From a checkpoint of a small transformer trained on Wikipedia.
Size: 13 layers, width 128, 2 heads of 64, MLP 512 squared ReLU.
Each number is 200 + 40 x the weight over its row's rms, rounded and kept within 0 to 999. Layers, rows and columns count from 0. The size before them is the row's rms in percent of the matrix's.

# layer 9 attention key, 128x128, rms 0.19, rows 12-24, columns 0-127
110,221,133,171,257,196,174,221,119,241,195,160,166,181,197,243,179,198,232,240,139,216,228,210,219,240,244,196,201,198,235,113,191,163,223,191,204,216,182,255,220,201,191,204,213,222,215,273,219,177,215,206,226,169,234,197,230,332,213,161,181,152,283,139,226,309,227,228,206,179,246,109,204,211,195,171,206,166,196,123,171,219,268,198,237,207,252,135,179,169,269,232,232,181,208,238,169,154,215,256,189,189,204,288,260,275,202,259,187,238,231,242,224,126,211,171,257,205,157,136,179,238,220,224,219,222,180,199,245
117,157,180,207,186,199,197,210,207,226,155,222,165,172,148,156,188,157,232,178,118,205,109,225,231,170,118,185,162,138,148,170,181,174,207,242,178,174,135,190,146,194,210,312,187,186,116,152,273,262,252,232,231,220,204,212,221,189,129,198,219,186,172,128,181,223,213,232,212,265,205,184,202,255,196,174,221,238,236,128,255,144,166,144,203,228,261,180,246,186,205,247,165,286,216,234,198,181,171,249,176,242,265,184,210,212,231,214,267,282,255,174,231,275,177,233,211,224,250,204,175,196,233,184,209,155,181,181,261
110,130,235,257,220,197,237,114,211,189,181,148,245,147,144,215,190,140,231,200,171,216,186,227,154,190,173,127,179,216,138,183,150,220,251,208,207,219,127,239,161,269,213,203,170,224,248,182,163,192,214,229,212,191,206,171,215,172,201,157,198,208,183,222,238,216,186,159,247,142,242,249,75,162,144,154,172,173,209,210,165,267,193,205,188,201,190,186,193,181,228,221,142,199,146,189,172,197,344,201,206,232,187,206,259,192,247,216,195,195,169,135,211,168,172,199,258,261,189,224,158,101,227,102,273,220,216,190,170
102,182,223,202,192,222,262,173,236,259,203,162,224,166,199,237,218,226,253,160,197,247,171,236,177,143,173,215,158,209,213,177,164,234,113,286,235,193,228,177,222,142,206,238,262,211,169,276,184,200,162,236,122,206,250,190,125,169,252,270,221,130,226,234,182,198,179,252,208,217,211,251,139,269,260,208,122,221,232,195,195,130,174,176,223,271,167,163,251,173,171,138,149,221,276,200,229,194,190,201,218,111,145,197,183,238,223,240,212,202,197,138,195,156,188,186,182,194,188,137,172,151,165,185,99,177,259,203,177
059,147,175,222,178,173,182,264,138,191,203,161,198,206,202,183,207,227,236,161,187,176,125,151,167,200,245,170,194,232,208,215,257,89,204,173,260,125,112,212,187,274,177,279,223,195,247,211,217,159,180,166,171,206,212,224,222,148,156,239,209,131,179,205,171,220,188,174,225,175,195,162,172,207,153,215,163,210,131,183,255,216,181,153,212,279,217,151,243,128,161,297,310,231,253,178,214,210,160,192,175,177,206,217,214,245,175,190,229,190,210,178,201,215,173,139,195,200,157,136,176,168,210,129,172,224,188,322,231
073,172,235,151,168,163,246,220,248,220,149,163,186,205,212,227,229,298,214,171,188,207,125,239,163,170,133,179,214,165,199,165,246,203,165,198,171,162,185,111,179,211,181,171,206,195,211,145,195,310,270,252,265,200,230,233,198,198,204,221,178,232,208,166,272,129,182,102,255,170,186,212,226,210,151,206,236,207,239,202,272,250,167,127,244,156,240,211,203,231,247,258,197,198,207,250,243,237,184,178,149,286,169,217,216,212,279,205,170,242,235,206,158,219,267,228,243,156,244,260,156,265,166,199,192,210,200,157,195
079,251,243,180,216,251,144,122,187,244,113,265,157,165,209,174,222,242,279,206,214,195,255,222,217,235,227,156,216,228,143,221,150,174,212,233,192,262,217,193,263,185,282,217,205,214,160,214,209,251,168,251,242,227,169,136,218,269,201,203,215,187,239,191,197,202,243,135,266,186,125,178,253,213,207,256,284,165,232,146,211,228,109,256,193,190,178,192,215,206,166,201,213,181,167,218,206,192,186,295,161,247,138,201,211,188,243,184,200,155,170,189,251,220,228,126,250,210,263,215,173,176,240,178,183,236,294,152,212
083,178,223,226,221,214,238,221,190,223,164,202,245,216,183,189,214,121,160,193,180,208,142,158,253,164,230,238,173,232,186,202,208,223,190,200,181,270,255,170,168,262,279,223,232,205,174,222,205,241,205,214,173,217,200,267,173,186,129,168,205,214,226,180,327,165,180,199,267,195,251,215,293,134,215,178,161,218,206,141,244,266,168,182,191,171,194,164,144,194,285,240,164,136,222,183,186,148,160,143,141,144,143,256,162,201,233,146,241,196,209,209,222,250,182,153,111,98,224,237,202,190,194,174,150,131,194,210,214
086,253,202,217,256,245,226,236,334,204,210,164,174,228,290,175,204,191,99,214,157,176,235,185,255,130,220,254,159,238,233,213,220,217,227,260,221,242,141,205,165,245,154,291,221,208,201,211,268,160,249,278,285,202,190,218,256,174,220,166,189,215,210,192,207,260,210,202,235,199,230,155,162,190,181,214,231,162,190,141,188,176,237,168,265,228,186,222,141,212,162,183,190,169,253,226,248,243,223,143,159,237,212,246,209,211,221,177,193,215,242,187,124,190,263,268,211,199,135,189,249,269,198,188,196,195,255,177,179
098,193,197,209,259,248,181,217,203,126,290,175,284,230,181,263,149,204,182,178,167,196,155,250,161,108,193,202,212,203,209,111,228,132,197,200,232,134,181,179,222,223,210,160,151,170,293,168,204,181,238,269,243,195,220,188,144,233,229,226,206,166,153,166,190,207,253,242,144,195,184,172,155,188,128,229,159,187,198,247,124,249,190,117,175,238,209,258,208,249,257,278,249,206,195,238,210,234,233,234,173,243,211,179,188,185,273,174,173,225,280,189,185,139,238,225,222,222,231,224,208,198,173,153,120,198,240,198,191
096,184,201,200,194,203,238,164,249,185,224,139,192,208,202,166,203,185,186,194,201,216,202,217,216,160,234,230,191,160,232,369,192,262,141,166,224,221,165,243,154,146,117,147,171,160,191,197,174,262,175,212,225,121,207,262,167,161,161,178,166,209,153,239,202,196,195,207,134,210,228,216,141,170,174,185,232,223,227,211,165,178,227,85,162,199,193,260,196,197,145,166,159,228,202,189,197,274,192,173,186,236,170,171,234,174,220,129,176,113,194,223,214,159,201,213,219,237,157,206,183,153,105,166,135,233,295,149,191
100,240,233,169,214,128,165,176,232,200,197,278,234,183,227,251,148,226,200,161,156,246,208,232,232,226,195,257,156,138,231,197,185,174,200,195,210,171,252,149,184,258,143,180,185,185,150,180,233,247,197,272,196,210,144,141,248,208,262,176,210,168,160,248,220,182,192,190,212,224,213,238,209,175,174,230,133,219,292,177,176,189,145,147,211,231,232,211,187,159,154,268,278,169,157,248,206,211,251,230,188,265,84,148,191,144,226,205,194,215,238,182,161,176,94,171,181,228,188,243,192,150,153,195,93,187,150,170,223
115,216,142,251,231,193,234,228,176,152,243,122,249,235,196,205,152,196,153,222,191,176,154,150,243,214,172,232,149,175,240,246,263,155,204,122,223,210,270,241,158,172,205,251,205,191,223,284,208,166,125,192,201,198,205,222,228,184,134,230,237,313,179,125,300,270,145,229,244,204,144,138,145,173,198,149,200,197,202,229,148,247,204,165,193,189,273,189,190,223,208,214,162,203,224,199,153,217,187,198,112,184,173,233,189,245,146,156,265,230,162,201,172,251,202,145,172,184,207,205,149,210,162,198,245,174,236,233,158
# layer 9 attention query, 128x128, rms 0.189, rows 13-25, columns 0-127
099,153,195,168,206,262,180,164,189,206,236,229,288,192,197,196,159,168,196,185,192,144,220,206,237,178,153,222,193,202,189,110,238,122,183,176,276,311,236,147,229,251,178,220,161,229,181,151,155,252,169,267,148,227,208,194,223,228,215,207,184,210,137,219,196,172,254,191,173,151,183,241,227,162,181,227,150,217,194,200,191,263,164,200,161,195,249,242,224,179,172,103,218,194,195,179,227,303,293,220,236,209,231,235,195,178,152,259,174,254,214,225,136,216,251,171,193,280,209,122,189,120,190,229,167,262,213,219,224
114,187,267,211,201,175,243,137,146,269,189,219,314,194,245,186,212,217,282,230,177,110,137,217,230,190,161,210,169,176,193,217,198,151,264,261,213,242,170,157,227,129,169,193,206,140,195,127,229,214,217,270,211,203,250,115,210,176,208,177,214,241,187,219,183,227,184,147,253,278,139,193,204,243,207,176,247,165,197,236,217,236,183,239,119,283,203,260,96,144,280,182,243,227,191,205,181,237,251,183,222,200,230,183,194,222,224,153,224,188,174,194,211,218,225,167,257,210,237,177,182,213,198,175,125,194,217,162,183
090,247,141,244,171,243,221,246,98,170,218,242,214,164,220,233,215,158,195,237,232,228,202,232,186,266,138,185,207,233,191,155,288,186,198,270,245,193,221,211,227,161,230,297,185,281,181,210,202,241,213,134,206,221,226,194,220,134,191,230,245,225,137,192,148,181,179,139,213,249,246,196,212,183,252,312,146,193,207,279,204,184,236,194,207,203,225,182,121,237,173,209,173,219,234,165,197,198,183,176,189,197,148,219,209,209,119,218,210,150,173,278,266,219,159,266,231,246,243,176,104,236,195,214,248,216,197,204,171
120,195,225,165,196,99,186,221,255,195,181,174,222,210,270,227,0,277,261,188,174,232,232,256,231,171,195,204,208,195,155,220,155,176,205,182,213,188,222,243,176,195,141,195,173,193,217,160,196,210,185,214,183,235,194,221,208,142,192,211,185,148,179,145,144,150,208,243,189,212,157,154,249,186,198,254,226,232,215,150,180,134,209,257,232,227,176,204,179,220,241,207,205,216,136,215,202,207,218,185,226,183,267,153,147,197,266,199,159,222,208,222,215,180,211,195,259,159,147,180,187,201,277,177,228,228,201,195,178
102,210,202,156,160,250,244,114,174,184,223,214,214,236,181,219,370,114,172,205,206,179,152,116,131,258,203,225,165,238,217,153,296,263,200,171,177,218,174,171,189,246,266,199,224,207,181,165,164,223,133,188,217,149,202,230,176,243,238,207,173,219,235,221,268,256,240,149,199,227,224,241,175,205,196,165,196,219,177,268,212,257,204,177,151,199,178,269,197,224,181,274,186,219,254,198,193,240,137,224,178,183,186,273,221,193,144,240,243,259,217,155,235,186,199,196,109,191,229,206,211,194,179,209,173,198,227,212,211
082,202,258,211,196,220,220,95,243,204,298,137,255,177,191,195,266,177,180,197,180,209,218,189,137,279,181,247,224,209,145,174,264,261,223,230,207,217,113,242,181,237,217,197,232,175,164,134,220,261,128,184,216,105,166,250,198,149,232,206,163,168,215,247,210,230,248,171,202,218,204,214,174,182,227,185,196,220,190,200,249,205,203,189,198,181,204,232,212,189,194,252,225,216,275,172,135,218,147,245,207,158,237,284,207,264,141,198,250,221,200,182,215,208,166,164,129,153,144,164,119,176,168,260,276,224,153,173,213
086,197,180,242,242,202,123,186,268,198,111,248,190,184,285,176,232,203,186,208,212,246,208,302,208,193,161,193,264,217,189,160,119,228,246,227,209,217,155,162,172,231,245,251,201,239,167,218,174,169,323,190,253,172,191,178,211,190,147,155,211,181,162,216,249,197,245,191,222,144,185,220,277,218,215,218,189,253,117,196,205,233,253,167,288,190,220,208,240,164,206,221,167,201,216,148,198,200,241,173,226,201,268,245,234,218,164,213,202,232,199,157,163,134,246,304,277,216,177,218,242,179,189,192,255,228,156,193,145
085,128,106,163,127,237,115,188,219,194,117,204,152,170,174,195,269,243,161,139,154,238,179,248,186,196,145,177,229,266,165,92,197,180,194,190,214,120,181,166,187,228,286,274,170,154,144,247,236,221,195,195,191,269,224,126,246,160,128,142,203,222,262,114,211,182,146,205,218,175,182,193,234,134,191,255,182,272,128,253,207,199,241,218,239,194,214,170,215,203,208,192,214,187,223,253,154,206,198,204,217,189,193,248,168,192,195,194,244,221,208,208,183,185,208,195,238,185,204,196,153,172,234,176,223,238,155,216,163
098,163,202,134,252,262,223,133,224,193,146,208,200,230,163,85,236,216,185,199,198,252,172,161,282,157,220,209,293,245,187,211,162,146,276,173,168,212,146,120,191,263,190,155,186,158,208,257,270,197,201,205,173,172,180,200,167,132,184,132,191,250,250,178,225,234,201,253,240,200,175,194,240,221,235,184,247,270,211,217,212,174,211,220,149,204,146,244,237,206,257,225,220,174,238,252,152,200,222,287,251,188,205,122,136,132,169,141,177,188,273,232,156,154,179,232,197,213,247,185,171,191,201,213,204,213,188,193,214
089,189,208,76,241,181,145,224,250,207,220,255,238,160,211,264,199,217,223,213,165,242,272,171,135,169,206,178,239,223,204,182,166,189,253,153,189,238,196,216,171,227,167,169,224,243,197,236,209,232,166,133,180,301,224,246,117,206,186,108,164,233,201,200,213,196,176,269,202,223,107,196,142,177,210,155,167,184,296,213,107,217,191,226,236,197,178,227,278,152,250,193,168,157,284,226,205,186,253,206,173,185,220,180,216,182,170,222,175,158,185,165,245,198,147,168,239,233,202,165,161,218,170,254,263,197,226,162,169
102,152,196,216,105,190,98,218,241,210,143,245,259,237,215,170,245,231,246,197,234,199,120,205,175,216,235,263,239,171,134,310,163,151,192,163,210,190,160,196,181,206,167,193,229,214,193,138,178,215,238,212,222,249,182,229,156,155,222,221,233,216,230,162,197,178,166,172,228,305,156,96,242,188,236,200,175,250,187,220,244,208,240,212,186,219,179,226,184,144,219,201,248,158,166,193,141,151,215,222,206,175,194,143,144,182,214,158,245,276,294,200,215,198,248,208,296,184,200,153,253,167,177,176,172,191,243,196,180
113,225,229,261,238,155,259,226,200,158,230,157,238,180,205,281,223,213,160,165,224,201,157,246,202,201,135,213,101,188,205,196,160,209,146,132,253,202,237,279,221,190,179,264,217,173,211,233,223,147,229,170,220,199,188,199,176,220,146,201,236,195,182,149,287,215,214,163,145,249,217,142,206,230,221,185,214,181,223,173,203,262,131,172,224,202,149,158,166,106,180,242,243,185,182,207,202,186,162,158,223,153,202,182,149,192,246,191,127,188,81,249,181,254,212,192,212,169,168,203,175,245,180,222,136,221,243,242,319
106,222,165,250,170,215,235,242,197,247,198,248,237,114,259,217,118,212,147,223,237,164,190,154,157,212,191,214,257,299,176,224,211,202,83,224,160,187,264,162,199,175,195,198,163,267,168,222,199,155,207,173,290,179,176,241,242,198,127,186,207,195,173,176,194,219,225,281,156,179,177,231,155,124,229,219,195,202,140,222,285,251,173,183,114,150,203,184,229,304,218,213,194,197,139,203,216,246,198,176,212,221,231,225,173,193,251,233,189,187,183,245,241,241,212,205,243,183,243,238,194,191,203,204,172,209,160,218,304